From a checkpoint of a small transformer trained on Wikipedia: 3.46M parameters, LayerNorm before each block.
Each number is 50 + 12 x the weight over its row's rms, rounded and kept within 0 to 99. Layers, rows and columns count from 0. The size before them is the row's rms in percent of the matrix's.

# layer 10 MLP down (transposed), 512x128, rms 0.182, rows 440-494, columns 64-127
096:50 44 56 51 52 54 52 55 66 54 24 42 55 54 40 67 37 56 56 33 36 48 41 36 38 56 66 37 66 53 50 47 73 50 29 49 45 43 54 65 67 73 42 73 54 64 47 66 53 46 42 34 48 26 59 53 64 46 87 46 51 55 42 52
092:36 45 40 62 34 63 33 47 63 66 53 37 48 42 61 53 69 46 44 39 50 56 62 55 54 45 55 63 36 38 49 56 61 57 74 48 41 47 38 45 59 49 65 57 77 59 52 62 64 48 43 48 32 37 42 34 52 47 73 63 33 55 42 57
112:59 43 44 53 49 64 61 41 35 64 27 43 40 63 59 49 54 52 55 49 58 46 54 53 51 31 47 53 38 31 57 61 46 28 56 53 30 48 53 51 49 43 41 54 40 60 58 57 35 26 18 34 50 53 40 53 40 49 59 58 68 64 53 57
097:48 34 41 50 48 24 60 46 46 39 50 41 59 43 58 60 56 48 32 47 59 27 63 59 44 81 33 50 50 65 30 67 58 71 64 17 33 46 44 52 53 50 48 40 54 86 54 43 54 50 50 34 54 62 39 60 55 57 50 49 51 40 54 41
093:47 42 49 23 43 58 58 45 63 54 43 36 32 66 60 50 46 64 53 52 48 52 60 47 60 51 41 60 64 77 45 60 50 53 60 32 62 47 45 56 65 42 48 51 52 47 69 44 60 47 30 33 39 41 45 50 61 28 43 55 58 54 46 61
110:54 41 53 60 58 44 38 43 35 57 76 31 53 44 52 49 54 60 51 37 54 59 57 44 44 40 39 63 51 63 54 62 63 58 52 35 48 51 53 59 61 54 36 25 38 55 59 35 45 32 32 53 21 64 39 54 34 64 46 47 63 66 55 65
100:53 74 62 53 37 65 60 42 46 81 56 61 67 46 38 26 71 58 44 31 37 45 48 59 40 50 41 32 50 44 70 57 42 55 47 45 72 67 51 35 53 47 41 58 57 39 52 63 38 49 65 38 37 64 46 58 47 29 64 70 42 36 56 42
100:49 39 57 49 59 69 46 68 34 65 63 46 49 28 45 48 36 78 65 46 50 49 71 47 61 57 27 53 42 38 43 60 58 59 52 33 56 36 45 70 51 38 46 65 40 41 68 55 59 22 63 33 44 40 49 47 57 26 30 42 39 55 30 42
096:48 48 71 32 32 41 61 42 50 52 42 42 38 64 51 47 60 40 49 67 49 60 48 60 55 41 49 65 66 54 37 45 59 31 62 37 36 57 54 37 62 39 58 63 43 50 41 50 56 47 50 48 44 68 45 71 53 53 49 68 46 41 54 57
107:38 39 42 45 38 45 71 58 32 57 32 44 65 36 16 50 76 43 56 40 59 35 58 55 69 57 66 56 64 39 28 57 40 44 43 38 62 55 55 64 60 75 32 37 45 68 48 79 37 73 39 42 52 50 41 47 46 80 60 52 51 59 52 49
085:42 36 46 50 44 64 64 60 50 34 50 51 30 51 35 82 41 58 52 70 51 62 49 64 47 58 53 62 56 42 53 32 48 40 34 56 41 37 73 57 45 44 30 57 40 33 55 33 38 49 55 79 11 44 50 63 52 47 69 43 59 38 60 32
098:59 54 59 55 45 54 28 57 42 59 51 56 81 49 51 64 36 63 60 64 49 57 58 49 71 53 77 56 41 52 36 21 51 48 45 46 43 61 47 50 58 56 37 61 72 47 50 41 57 76 38 58 43 69 27 53 54 46 51 43 47 78 55 59
098:53 40 66 53 36 82 45 56 65 43 35 57 48 69 57 45 35 52 44 51 57 46 60 29 43 65 47 51 57 38 38 29 51 48 56 67 48 59 48 29 53 41 47 61 35 57 24 58 52 65 70 45 50 32 68 55 36 33 77 46 55 57 30 46
114:68 49 47 40 41 42 48 46 50 44 47 43 29 75 38 35 63 77 78 22 47 68 46 34 83 40 71 55 47 55 44 42 75 41 52 70 56 50 51 46 47 35 51 50 50 53 53 52 55 42 47 57 31 66 77 56 49 39 45 52 63 60 52 50
102:50 46 26 58 47 44 63 68 43 54 44 51 64 50 47 47 42 42 16 47 46 47 60 48 58 32 53 72 54 59 47 55 44 56 45 52 55 45 56 37 60 45 55 41 69 49 51 41 54 80 53 52 52 25 58 52 48 54 52 60 10 52 63 54
101:56 39 34 67 31 51 41 77 45 27 47 48 42 47 46 58 52 20 41 38 56 55 65 65 60 66 41 31 44 47 46 53 56 50 45 29 42 40 70 44 69 40 52 48 42 48 49 70 43 45 57 53 62 59 69 59 38 61 51 59 43 57 47 41
105:48 45 65 69 51 54 51 58 33 45 33 46 54 62 52 42 51 38 32 40 48 25 45 24 47 60 53 58 53 67 57 62 69 56 42 41 42 53 72 46 40 57 54 49 38 42 49 52 57 35 57 53 60 42 47 79 53 48 33 29 57 41 50 60
100:48 60 43 36 46 53 63 24 40 66 39 73 52 48 48 59 50 24 44 65 31 57 56 64 50 50 31 59 31 44 40 47 68 38 45 34 55 37 59 39 60 27 54 45 55 46 33 70 52 46 60 57 40 44 70 54 53 57 32 53 60 38 52 38
092:35 57 37 47 38 45 35 41 32 53 45 50 54 60 50 47 44 67 55 56 51 55 64 52 61 64 73 63 54 56 45 77 28 68 39 61 36 31 47 56 57 44 43 46 50 33 73 52 32 40 59 43 38 31 45 39 80 52 55 55 56 50 49 53
093:34 56 71 77 38 32 56 47 33 45 59 46 71 55 34 48 53 65 27 44 58 37 31 20 49 43 62 54 46 65 60 28 36 43 58 43 51 56 28 61 52 61 48 70 43 60 54 60 53 42 39 59 50 43 50 68 38 55 57 49 52 39 42 63
101:32 42 34 57 59 55 37 52 54 43 61 53 63 56 64 74 48 20 51 50 57 40 52 65 42 62 38 66 41 44 52 57 54 54 49 38 54 45 52 54 54 51 30 39 47 56 60 53 51 31 79 46 57 48 50 34 37 59 48 55 26 46 42 56
103:44 60 53 72 53 67 50 43 40 53 43 40 60 42 46 22 44 60 69 59 60 65 69 61 51 32 56 60 29 63 51 53 49 53 53 32 57 68 43 24 56 58 37 46 43 81 46 47 43 68 78 63 61 33 41 46 53 69 36 33 60 32 51 42
089:57 51 47 29 57 51 64 43 41 51 41 60 48 54 64 56 41 67 42 50 45 70 59 38 41 44 58 44 33 43 62 34 24 60 43 32 52 57 48 40 53 69 44 51 50 46 56 45 61 49 69 58 65 39 62 58 69 55 71 54 45 77 54 30
102:43 57 80 58 55 65 60 62 56 40 61 29 36 60 38 62 41 39 42 22 38 50 34 46 69 58 49 49 67 47 52 58 60 57 72 56 56 35 54 57 39 59 50 64 70 48 48 40 57 45 49 61 28 72 51 49 50 48 35 53 64 50 66 48
093:41 35 58 69 49 56 48 63 45 40 35 60 47 49 58 45 52 45 54 30 52 53 81 40 49 56 45 95 34 39 56 56 68 46 26 46 49 48 61 59 58 51 41 33 45 55 31 53 30 49 56 36 49 60 55 20 43 58 42 53 44 54 50 71
096:65 51 54 64 46 54 55 54 34 30 47 37 68 33 50 50 34 60 59 46 46 50 46 28 50 48 54 59 50 28 41 56 51 38 64 50 45 51 63 57 36 67 54 53 63 41 37 46 62 48 50 62 58 23 65 68 58 80 68 54 45 40 49 27
091:58 68 59 35 40 53 65 41 32 45 59 44 51 58 50 65 70 53 68 41 68 21 51 51 42 48 36 46 53 48 56 58 47 32 45 33 59 57 65 38 78 46 64 41 77 56 25 62 55 46 40 42 64 60 50 37 49 47 38 27 38 57 67 35
094:55 45 47 50 42 53 67 54 44 51 44 46 54 59 30 48 69 71 62 36 50 48 70 38 62 45 56 56 37 45 60 48 49 61 42 33 29 51 29 24 36 52 64 40 41 65 52 49 59 60 55 55 57 42 33 49 56 80 18 66 84 71 73 62
097:30 45 56 53 56 43 75 52 51 44 51 64 49 31 56 77 44 44 62 47 43 70 63 47 50 48 37 49 37 38 55 71 39 61 64 50 37 40 85 53 43 49 40 66 65 55 65 42 27 39 60 24 61 52 58 52 54 51 45 52 55 40 44 58
089:29 52 45 72 52 65 50 44 41 68 56 49 28 42 43 64 62 65 40 32 48 40 55 57 68 59 45 66 34 45 27 44 60 73 51 47 62 43 44 57 45 43 48 51 23 39 77 53 53 60 46 35 50 52 63 50 57 27 44 61 40 58 67 58
094:37 46 71 62 43 36 43 66 45 54 49 43 55 56 38 43 60 55 39 61 68 44 63 60 39 61 46 43 58 29 64 52 31 59 51 46 41 37 52 72 51 42 49 57 43 40 67 49 63 47 40 37 63 60 45 21 48 68 83 52 49 74 52 55
100:65 56 60 44 66 42 47 42 38 47 15 62 50 48 62 50 34 76 54 52 64 50 79 43 28 44 37 64 49 32 34 48 67 59 44 42 61 61 58 32 58 42 58 51 66 46 35 65 62 56 70 46 47 68 56 37 61 55 41 51 47 60 40 69
104:43 52 50 29 62 59 48 33 45 78 44 67 25 44 42 31 52 34 51 55 52 46 52 54 48 51 55 44 45 23 41 55 30 58 48 64 45 42 59 54 34 55 52 68 35 72 53 30 56 43 47 95 54 45 48 55 69 48 44 64 30 62 39 42
101:50 49 48 52 46 54 47 49 20 75 33 44 44 60 55 34 56 58 30 62 43 66 66 27 56 61 36 76 51 61 39 50 63 47 56 58 56 43 66 47 38 48 59 39 38 46 61 52 44 55 27 29 39 46 47 51 43 44 36 56 53 30 26 63
098:36 55 64 58 34 28 41 62 42 57 54 50 74 43 42 57 60 45 63 61 47 66 67 75 58 63 53 58 47 43 59 59 63 39 61 36 56 51 57 60 43 52 41 45 44 58 60 79 30 50 52 38 70 38 53 68 37 52 45 54 50 53 60 65
101:32 38 65 40 41 54 59 54 62 51 55 70 50 34 37 49 48 56 70 59 42 56 50 33 48 84 44 47 52 64 54 42 49 26 64 37 57 38 55 45 57 44 86 63 54 62 48 49 28 53 38 43 53 48 70 56 48 37 43 36 54 44 34 44
098:40 29 62 41 67 48 57 46 42 64 40 31 31 55 47 48 48 53 56 60 79 47 43 49 52 63 50 47 41 66 43 53 48 49 65 37 26 56 60 57 67 44 58 46 55 48 68 47 46 50 49 55 59 27 55 53 52 36 36 40 71 64 47 40
097:30 50 55 66 54 56 51 57 44 66 73 33 64 65 72 66 40 46 60 68 54 43 42 58 49 54 45 38 42 28 42 36 36 57 49 54 47 74 42 73 51 40 38 49 65 54 37 34 57 33 28 26 37 34 32 52 50 40 48 19 55 60 44 35
098:61 36 48 26 54 59 48 44 42 45 46 65 59 72 56 43 34 43 37 44 62 65 56 57 59 69 53 63 35 48 32 30 44 39 46 54 25 36 57 54 38 48 43 47 49 54 42 43 46 32 55 35 66 54 49 49 65 46 47 31 66 45 47 56
102:47 59 67 47 58 50 58 51 48 55 71 60 70 45 34 54 48 44 59 15 64 47 68 48 33 66 64 51 63 43 40 28 45 35 41 54 54 71 48 79 59 55 40 28 42 49 62 31 36 62 37 46 20 53 54 45 53 35 56 68 37 64 45 49
098:41 57 46 30 50 53 52 49 65 46 39 53 28 39 57 60 55 32 48 38 49 61 56 42 45 50 57 40 42 52 51 63 46 50 43 43 66 46 46 41 52 23 23 44 42 65 44 36 39 33 49 39 59 78 66 60 42 45 48 59 53 34 81 56
095:34 55 51 48 56 50 54 73 50 44 55 34 54 40 52 33 38 50 48 50 53 52 57 55 55 40 56 65 51 32 50 41 45 71 46 56 62 48 63 57 47 36 29 25 74 46 71 39 54 62 68 44 41 46 61 57 57 52 27 39 43 44 79 38
096:48 71 46 94 45 55 33 56 52 63 31 47 34 47 52 50 68 71 54 58 55 33 67 51 42 49 53 71 34 49 47 61 60 63 61 49 58 42 41 38 56 63 52 53 46 26 43 79 42 51 24 42 54 44 42 32 50 43 46 53 63 49 42 59
096:65 65 49 63 41 52 61 47 62 77 45 51 46 57 52 41 62 29 49 52 59 65 72 54 70 55 61 36 43 54 67 37 38 43 44 61 45 60 44 50 50 21 66 31 60 32 47 53 49 78 71 47 48 37 64 59 37 43 32 47 42 45 36 46
107:61 49 69 67 64 34 56 35 67 35 34 51 41 48 29 49 39 60 59 41 57 53 76 56 38 44 53 59 54 31 66 49 32 45 64 32 46 29 57 27 77 57 42 41 62 69 53 58 45 42 59 57 68 72 39 42 67 66 45 48 50 37 50 54
095:60 32 10 57 58 45 55 47 52 35 61 46 60 32 49 37 40 55 52 54 56 62 63 41 45 52 46 66 54 37 58 52 49 70 59 41 40 49 66 54 64 52 42 41 45 43 56 53 38 58 32 58 30 50 70 76 46 49 42 57 65 59 36 35
110:40 39 37 48 47 41 47 86 53 42 72 49 49 62 54 26 52 64 37 51 58 40 54 56 52 21 58 62 44 54 36 47 41 49 59 80 78 32 50 40 53 39 59 70 54 70 56 59 46 40 39 70 53 45 60 52 51 53 41 51 31 54 46 61
105:60 53 57 53 57 66 66 62 41 26 27 61 49 50 67 54 23 43 29 33 58 47 29 45 54 47 60 74 45 56 54 43 28 72 56 47 58 59 29 73 56 83 37 72 35 44 74 52 50 54 41 37 49 53 70 65 44 45 57 55 50 36 51 59
103:61 45 65 63 27 49 53 55 35 53 51 61 43 51 50 60 55 59 34 46 40 42 79 59 40 48 36 70 39 54 53 48 60 60 49 43 57 43 51 54 62 59 34 33 40 53 59 51 51 78 48 33 44 57 73 42 53 58 35 56 50 47 63 42
096:48 56 51 51 39 49 49 56 40 38 53 41 40 54 60 48 53 52 69 72 50 47 44 42 70 81 58 68 48 41 47 36 56 36 40 40 40 41 46 51 37 51 37 63 44 52 48 66 61 59 50 41 62 70 79 43 43 55 66 60 63 46 44 54
106:22 43 57 54 51 45 51 62 56 49 44 43 46 60 62 63 67 60 61 60 65 24 39 30 58 44 67 57 55 47 54 32 63 63 63 42 56 52 70 55 51 46 53 71 39 39 59 51 53 41 45 45 36 58 46 33 39 54 57 39 46 54 49 57
102:55 59 50 53 67 33 54 33 41 43 44 34 56 49 41 48 68 50 41 50 45 35 62 29 62 54 61 74 30 64 52 54 45 49 50 36 44 52 46 66 64 78 38 56 53 58 48 70 68 50 58 33 46 53 33 61 50 51 39 58 55 38 53 60
104:51 32 50 45 58 52 45 53 48 62 56 54 55 50 59 65 21 45 41 56 49 53 57 70 38 51 45 66 35 55 38 45 34 48 81 46 43 61 71 69 52 35 52 67 60 45 44 58 71 60 48 45 54 52 56 40 50 43 67 59 65 66 50 44
090:41 49 59 56 39 51 51 62 52 31 60 26 42 71 39 47 60 52 37 53 52 41 54 63 60 49 62 64 52 27 28 53 45 80 53 30 67 64 53 35 64 56 45 56 71 65 72 44 55 68 57 57 27 60 58 32 53 40 44 44 49 48 40 31
113:70 77 68 41 56 51 62 44 51 62 36 47 57 41 57 53 48 42 61 39 52 54 46 29 63 51 55 51 47 50 28 46 59 54 38 44 55 36 47 48 41 73 55 63 31 51 53 31 46 63 53 35 31 62 29 50 55 72 54 43 50 59 55 38
# layer 10 MLP up, 512x128, rms 0.243, rows 441-494, columns 64-127
102:63 43 49 39 45 54 42 57 59 26 62 66 50 42 33 66 23 64 44 38 55 27 38 56 35 30 45 52 35 55 48 39 36 35 28 56 63 54 70 37 56 35 45 47 44 51 45 45 67 64 57 52 47 68 66 35 61 40 28 44 52 49 51 69
105:73 16 54 64 34 33 54 47 42 56 57 41 48 41 45 39 56 63 61 57 53 55 44 61 51 36 45 46 37 23 66 56 63 47 57 67 34 54 68 47 34 45 45 57 50 38 60 53 49 36 50 39 43 52 27 42 48 54 58 62 59 45 63 63
100:56 57 55 57 56 48 66 54 36 43 50 34 42 46 51 73 73 57 66 42 47 49 62 27 67 34 44 63 30 47 51 57 55 40 49 57 67 57 45 36 38 37 67 33 42 44 57 33 44 56 48 64 47 43 69 61 55 31 48 37 60 64 26 47
103:37 61 52 56 55 36 52 56 55 55 54 65 45 29 61 40 77 76 57 64 49 77 41 65 61 61 47 51 42 46 54 40 27 34 45 57 47 47 51 50 40 65 53 56 29 29 35 38 63 44 61 54 57 51 43 49 39 54 62 53 23 44 40 47
103:57 56 52 50 27 49 55 44 56 59 44 44 49 35 63 66 84 37 66 83 65 47 34 51 45 58 33 57 55 29 40 47 32 70 34 41 61 60 55 42 42 47 61 61 37 49 53 42 41 41 32 37 55 36 37 37 58 37 60 64 51 56 57 54
101:58 69 47 52 41 48 59 55 62 41 51 50 39 58 35 47 55 44 50 65 60 73 40 50 43 48 54 50 76 49 37 43 66 55 70 34 33 42 60 63 54 57 67 69 58 47 51 35 34 31 35 53 43 51 62 40 31 45 59 51 49 33 55 73
103:34 59 57 62 43 47 52 45 39 40 49 56 62 59 55 50 31 44 33 50 65 51 36 48 59 32 45 26 60 60 57 25 37 66 36 57 50 44 74 49 49 51 44 66 63 59 42 57 26 45 37 41 41 62 40 58 68 69 59 34 37 50 45 37
098:25 60 37 67 60 57 43 53 39 34 44 48 44 40 36 39 37 51 62 41 41 49 50 47 31 51 53 41 46 62 50 29 62 55 26 38 35 39 68 42 36 59 42 60 37 52 58 57 54 60 48 49 22 56 54 57 69 44 72 45 43 31 79 23
106:51 68 32 48 39 37 50 54 59 57 41 56 57 63 43 46 57 85 48 52 35 42 51 49 57 45 50 56 37 28 54 59 58 68 49 41 57 61 47 31 16 61 55 52 37 39 58 50 48 55 49 56 35 49 53 55 50 59 47 62 54 75 64 46
095:16 55 39 45 43 31 45 46 62 54 59 50 53 59 72 19 59 45 51 46 56 55 51 48 61 42 39 71 58 54 42 58 60 36 53 49 55 59 46 46 59 58 66 49 57 76 60 73 52 34 44 33 61 45 52 60 37 44 26 46 35 55 32 50
103:46 53 53 27 41 44 64 51 44 58 38 39 30 53 56 47 47 47 65 32 50 47 56 49 43 57 46 36 64 70 46 56 62 52 52 42 34 35 40 66 50 33 54 23 24 75 34 51 56 49 38 64 54 70 55 57 53 53 55 72 75 39 51 69
100:50 57 47 60 69 34 51 57 68 39 69 49 62 59 16 54 55 52 31 66 44 57 58 56 54 45 58 33 52 34 63 37 44 56 52 65 40 44 64 51 46 61 51 64 31 62 66 54 47 46 40 58 38 52 32 43 53 45 55 39 48 45 47 50
100:44 52 58 43 51 64 50 58 36 55 50 48 30 60 48 23 39 76 52 52 25 61 53 35 70 47 57 44 53 47 25 50 60 63 53 66 71 49 34 40 53 42 49 51 29 30 35 45 62 47 49 81 29 60 55 42 67 52 46 42 38 41 56 52
103:42 28 41 41 60 38 31 44 40 38 74 51 42 65 49 64 72 44 44 47 56 70 54 71 59 57 57 42 67 67 29 36 54 42 32 63 39 43 56 66 45 37 34 61 37 47 31 56 36 38 51 47 47 67 44 46 54 69 52 33 66 42 38 41
104:45 68 56 64 55 39 27 57 59 44 29 51 54 60 54 43 54 61 56 27 32 60 56 53 49 42 54 41 52 38 46 44 59 40 35 31 50 43 63 35 71 44 53 55 36 60 40 54 47 53 43 60 48 38 27 66 43 50 29 41 48 54 43 66
101:61 46 45 54 61 52 60 69 57 54 33 58 36 74 32 40 72 47 53 56 63 48 41 57 60 48 52 39 44 49 40 54 71 69 47 53 48 59 39 71 61 52 77 72 46 73 42 63 60 31 64 37 48 38 16 47 43 57 65 48 50 46 72 54
105:41 58 42 19 49 53 58 41 64 55 49 37 45 66 34 55 82 51 41 56 64 59 55 41 53 34 52 52 48 33 63 46 54 43 66 50 34 57 49 39 52 42 26 61 54 42 53 53 32 42 56 30 39 53 60 61 58 55 43 35 55 40 27 55
096:35 32 59 72 40 35 37 44 66 37 49 51 41 51 65 78 63 33 71 49 49 64 60 62 53 51 52 38 32 62 47 18 38 69 78 63 62 61 55 62 43 68 43 41 67 64 40 46 59 52 40 67 60 66 48 55 47 41 48 22 39 57 52 44
104:78 47 47 46 56 57 54 58 40 57 39 22 54 42 60 62 30 58 61 36 37 56 61 64 51 61 39 62 75 51 44 54 61 41 23 59 59 68 51 63 60 40 57 40 47 57 48 47 68 47 20 66 39 50 40 47 41 44 61 36 43 44 58 66
090:49 55 49 46 64 36 45 56 63 29 58 54 38 51 47 39 53 56 40 28 51 56 59 47 64 55 32 57 45 39 58 49 44 37 34 41 53 66 40 30 58 46 48 69 43 55 42 80 40 58 46 40 69 61 67 55 45 60 52 54 55 37 41 50
101:34 34 43 18 51 48 47 54 40 32 52 56 47 77 55 59 69 59 45 22 70 53 50 42 49 43 66 72 52 52 55 58 45 57 50 42 51 54 55 40 38 37 36 46 52 34 54 42 56 56 40 48 74 61 36 68 38 51 57 57 67 67 57 42
092:42 55 55 62 55 70 62 55 39 50 49 46 53 57 35 40 34 42 68 65 50 47 43 46 57 51 58 34 64 42 28 53 59 45 67 67 28 49 53 46 46 47 62 55 75 65 50 44 29 38 54 52 48 64 30 21 38 48 38 67 45 36 41 64
103:32 56 46 54 44 34 60 53 73 63 45 57 47 31 51 58 59 61 40 65 45 37 48 38 29 67 39 50 48 46 37 46 43 56 34 58 43 45 17 33 48 52 59 65 29 41 53 61 30 57 62 40 60 35 42 58 63 52 50 38 48 54 73 49
096:50 61 51 49 62 42 61 49 47 33 79 37 58 45 38 55 40 50 30 52 66 66 74 39 39 50 53 60 39 52 55 56 53 62 47 65 47 62 60 52 43 57 61 17 39 72 42 66 57 51 41 39 42 43 53 46 56 59 51 73 62 30 60 55
099:38 55 56 62 49 43 34 54 57 55 56 56 37 55 56 33 56 32 62 46 48 46 41 58 45 61 66 77 58 54 54 56 31 32 35 62 64 62 49 38 64 50 48 43 39 47 57 64 38 66 54 39 35 58 41 22 54 31 37 63 64 58 67 56
096:43 51 60 26 47 52 17 63 47 40 44 59 62 51 64 65 71 39 66 53 31 46 40 53 38 41 62 50 57 56 46 48 60 77 40 37 54 62 39 65 31 69 57 62 46 67 53 36 42 67 61 54 54 33 48 54 55 41 51 70 38 38 50 42
098:60 60 56 60 61 38 58 30 63 34 64 58 55 57 53 57 37 53 54 52 44 64 59 68 46 47 31 47 42 52 50 71 43 43 50 60 53 48 22 66 61 43 52 16 56 45 50 64 37 49 60 26 61 48 32 61 39 24 80 45 44 45 54 34
102:62 58 37 46 48 41 36 57 38 54 56 39 65 68 56 28 64 66 62 42 38 46 37 60 65 87 41 28 42 44 58 49 58 38 47 46 43 53 46 78 34 45 48 51 23 30 42 75 64 54 30 62 38 51 57 51 47 61 66 46 57 53 62 39
095:44 46 44 46 58 31 33 50 38 24 45 51 56 49 56 50 30 54 48 57 19 51 44 59 50 65 47 47 50 48 63 69 61 39 40 57 63 77 60 62 44 41 60 53 72 50 51 53 30 53 40 56 54 63 39 33 35 45 62 41 63 40 46 26
097:33 66 76 37 43 48 51 46 64 45 42 42 72 52 45 44 33 55 71 53 44 34 49 40 50 41 78 66 67 48 64 41 53 37 57 62 70 53 53 43 75 28 26 60 59 24 21 34 56 67 55 56 44 56 43 55 55 34 49 36 55 47 53 44
099:36 49 60 50 46 36 84 64 56 48 56 48 57 68 51 35 65 48 43 34 68 62 31 56 56 81 56 38 59 68 43 30 37 32 62 49 47 59 47 53 62 43 46 36 57 54 59 46 26 43 55 85 61 51 43 45 52 37 52 54 58 41 63 42
101:33 48 41 61 59 40 61 44 35 42 49 54 58 50 61 58 35 66 43 43 38 48 55 48 28 41 21 40 59 31 53 31 36 51 27 66 55 54 38 55 74 55 47 26 64 34 56 52 65 43 71 38 78 43 22 53 46 49 47 49 36 52 53 37
102:56 64 55 54 58 47 59 33 52 27 52 45 64 68 46 40 61 45 64 61 73 68 48 49 47 27 47 47 56 18 95 42 39 62 71 53 36 45 54 48 49 80 47 37 48 54 52 46 50 36 25 70 54 54 59 29 29 53 49 53 47 57 50 41
100:41 47 25 51 63 65 60 63 41 35 50 51 45 38 56 57 18 57 65 46 31 45 49 41 44 49 61 52 42 53 46 26 59 37 60 60 45 29 36 39 40 71 68 63 33 42 49 39 73 49 53 68 42 49 65 26 59 47 40 40 38 58 46 54
098:58 72 32 40 77 61 51 33 40 44 41 40 54 48 31 66 18 60 55 37 59 48 44 19 51 46 20 45 62 25 53 51 58 50 36 60 52 57 35 55 65 51 39 58 59 55 53 53 72 53 40 48 43 32 34 61 51 66 52 64 45 61 62 72
105:61 72 79 47 52 27 34 39 61 56 45 44 71 46 62 52 52 50 42 31 53 43 52 41 23 55 62 41 60 32 60 46 33 42 53 48 46 65 37 58 48 74 48 48 19 61 42 42 60 41 73 44 48 57 63 69 42 67 63 64 53 41 70 48
099:41 30 66 62 37 53 50 54 22 30 35 55 36 25 57 42 64 77 48 41 53 43 59 53 66 60 50 41 68 68 26 67 42 70 61 47 62 48 57 51 59 67 69 48 19 41 83 46 41 46 47 74 52 57 48 33 54 36 64 43 42 48 32 50
098:32 51 65 61 60 57 41 57 20 47 51 38 32 47 33 64 55 61 60 56 50 35 55 65 32 35 73 50 57 32 47 49 47 48 48 65 47 42 30 44 59 55 44 50 47 50 59 57 46 52 52 45 39 36 56 55 65 60 49 65 53 39 49 74
101:39 53 46 56 41 53 54 40 57 64 44 49 54 43 55 28 68 45 52 59 45 49 34 48 50 66 54 56 60 75 57 37 56 56 56 51 45 41 62 48 44 27 46 71 45 74 21 50 48 73 58 52 61 47 43 40 67 39 60 39 63 62 34 62
102:52 52 51 47 88 65 60 59 51 52 58 65 56 54 49 37 57 46 52 51 51 62 38 53 46 50 42 55 42 53 33 52 53 49 42 52 60 66 55 63 48 25 55 36 44 61 53 53 75 46 34 65 48 50 44 60 59 40 50 40 47 58 60 35
095:57 56 38 45 52 58 69 26 51 56 31 65 49 41 62 72 57 61 59 58 43 48 32 56 41 66 53 38 52 72 68 55 54 51 67 34 29 56 31 45 60 55 57 56 40 66 49 47 48 28 51 63 67 45 41 30 31 52 55 48 50 57 38 49
097:45 55 41 47 49 51 59 58 41 29 40 43 24 59 56 61 54 57 40 41 45 69 57 44 75 44 44 50 60 47 73 54 50 60 47 75 66 50 59 57 18 57 54 39 70 57 58 33 51 49 39 58 70 30 57 44 56 51 38 39 29 45 33 57
097:54 50 58 42 38 54 66 44 52 19 45 52 42 54 27 39 19 45 43 37 32 53 51 44 48 38 57 41 46 38 19 45 59 37 53 38 32 30 58 49 68 66 49 58 39 56 68 45 65 41 43 45 61 52 41 36 61 23 65 63 55 51 63 37
110:48 71 34 43 17 35 63 42 66 78 61 44 38 49 44 46 51 44 46 47 46 73 56 70 55 55 58 36 50 48 29 51 43 43 52 61 53 53 53 52 19 36 72 47 47 30 50 66 41 45 52 49 42 34 67 33 59 58 46 45 55 70 46 56
103:29 50 68 39 51 42 36 36 67 67 45 62 41 71 69 44 46 42 53 61 34 45 47 52 55 45 41 58 47 48 66 55 62 53 74 54 52 48 50 45 45 48 66 66 68 60 41 64 59 38 36 41 62 53 62 56 32 41 45 58 50 17 45 65
109:40 32 56 41 53 39 27 48 28 61 51 38 46 25 61 68 54 45 48 51 60 49 51 48 62 34 29 63 48 46 61 59 43 56 66 67 40 40 54 47 55 53 48 40 57 58 44 68 43 56 47 49 59 36 44 49 38 54 66 58 64 69 48 36
104:49 46 45 26 71 64 28 58 53 53 55 60 53 38 26 58 60 41 35 62 55 52 62 41 44 48 63 52 48 35 50 29 45 28 55 41 44 50 38 47 46 43 54 51 49 47 41 49 62 42 54 85 24 44 57 49 61 55 77 64 49 45 45 20
106:31 51 47 67 58 57 72 50 61 42 49 64 56 67 36 45 68 61 54 42 58 22 47 34 56 69 34 38 29 32 64 57 36 47 65 69 45 74 47 28 48 63 64 41 40 33 41 44 35 68 38 56 44 58 39 52 66 58 40 50 47 57 51 61
099:56 56 47 56 27 64 53 34 53 43 63 38 61 39 34 78 56 53 34 41 34 50 61 43 25 61 48 35 61 53 61 55 48 35 32 59 42 47 45 69 58 49 66 60 45 52 52 32 54 54 61 34 64 45 30 31 61 47 73 35 46 53 50 43
103:42 56 44 39 42 48 83 50 53 64 64 34 46 60 55 46 32 30 69 48 49 64 72 42 36 35 63 50 55 65 42 42 47 47 43 44 54 44 60 51 39 73 37 34 45 46 59 37 57 78 62 66 41 46 45 63 68 56 60 68 32 51 53 55
100:52 52 43 33 62 45 69 66 47 43 50 70 35 62 34 46 58 51 20 44 48 48 52 68 50 59 49 44 56 37 47 46 62 51 68 40 56 46 56 47 53 46 57 36 44 43 75 41 47 61 39 68 46 46 39 25 55 25 54 46 63 50 30 40
101:42 62 41 47 50 50 36 36 51 36 29 48 57 65 34 62 50 63 46 42 43 50 45 42 51 29 55 52 35 41 51 51 60 65 44 60 59 36 45 48 56 71 32 60 73 73 35 64 60 61 61 57 38 58 61 47 48 74 47 36 57 36 42 54
094:63 61 52 62 52 55 30 55 51 56 47 60 46 80 34 59 39 35 69 40 36 39 67 34 40 65 38 41 36 46 48 51 52 39 54 38 68 57 68 89 31 49 64 52 47 55 38 64 52 47 50 41 37 54 46 75 59 55 35 53 35 58 43 59
108:45 55 54 43 47 64 48 51 60 50 33 55 43 47 49 31 48 44 61 43 80 47 39 46 56 37 35 49 56 60 45 38 72 53 48 52 38 42 55 38 59 70 55 60 18 66 41 50 58 52 59 59 38 46 30 27 53 53 71 43 42 68 42 54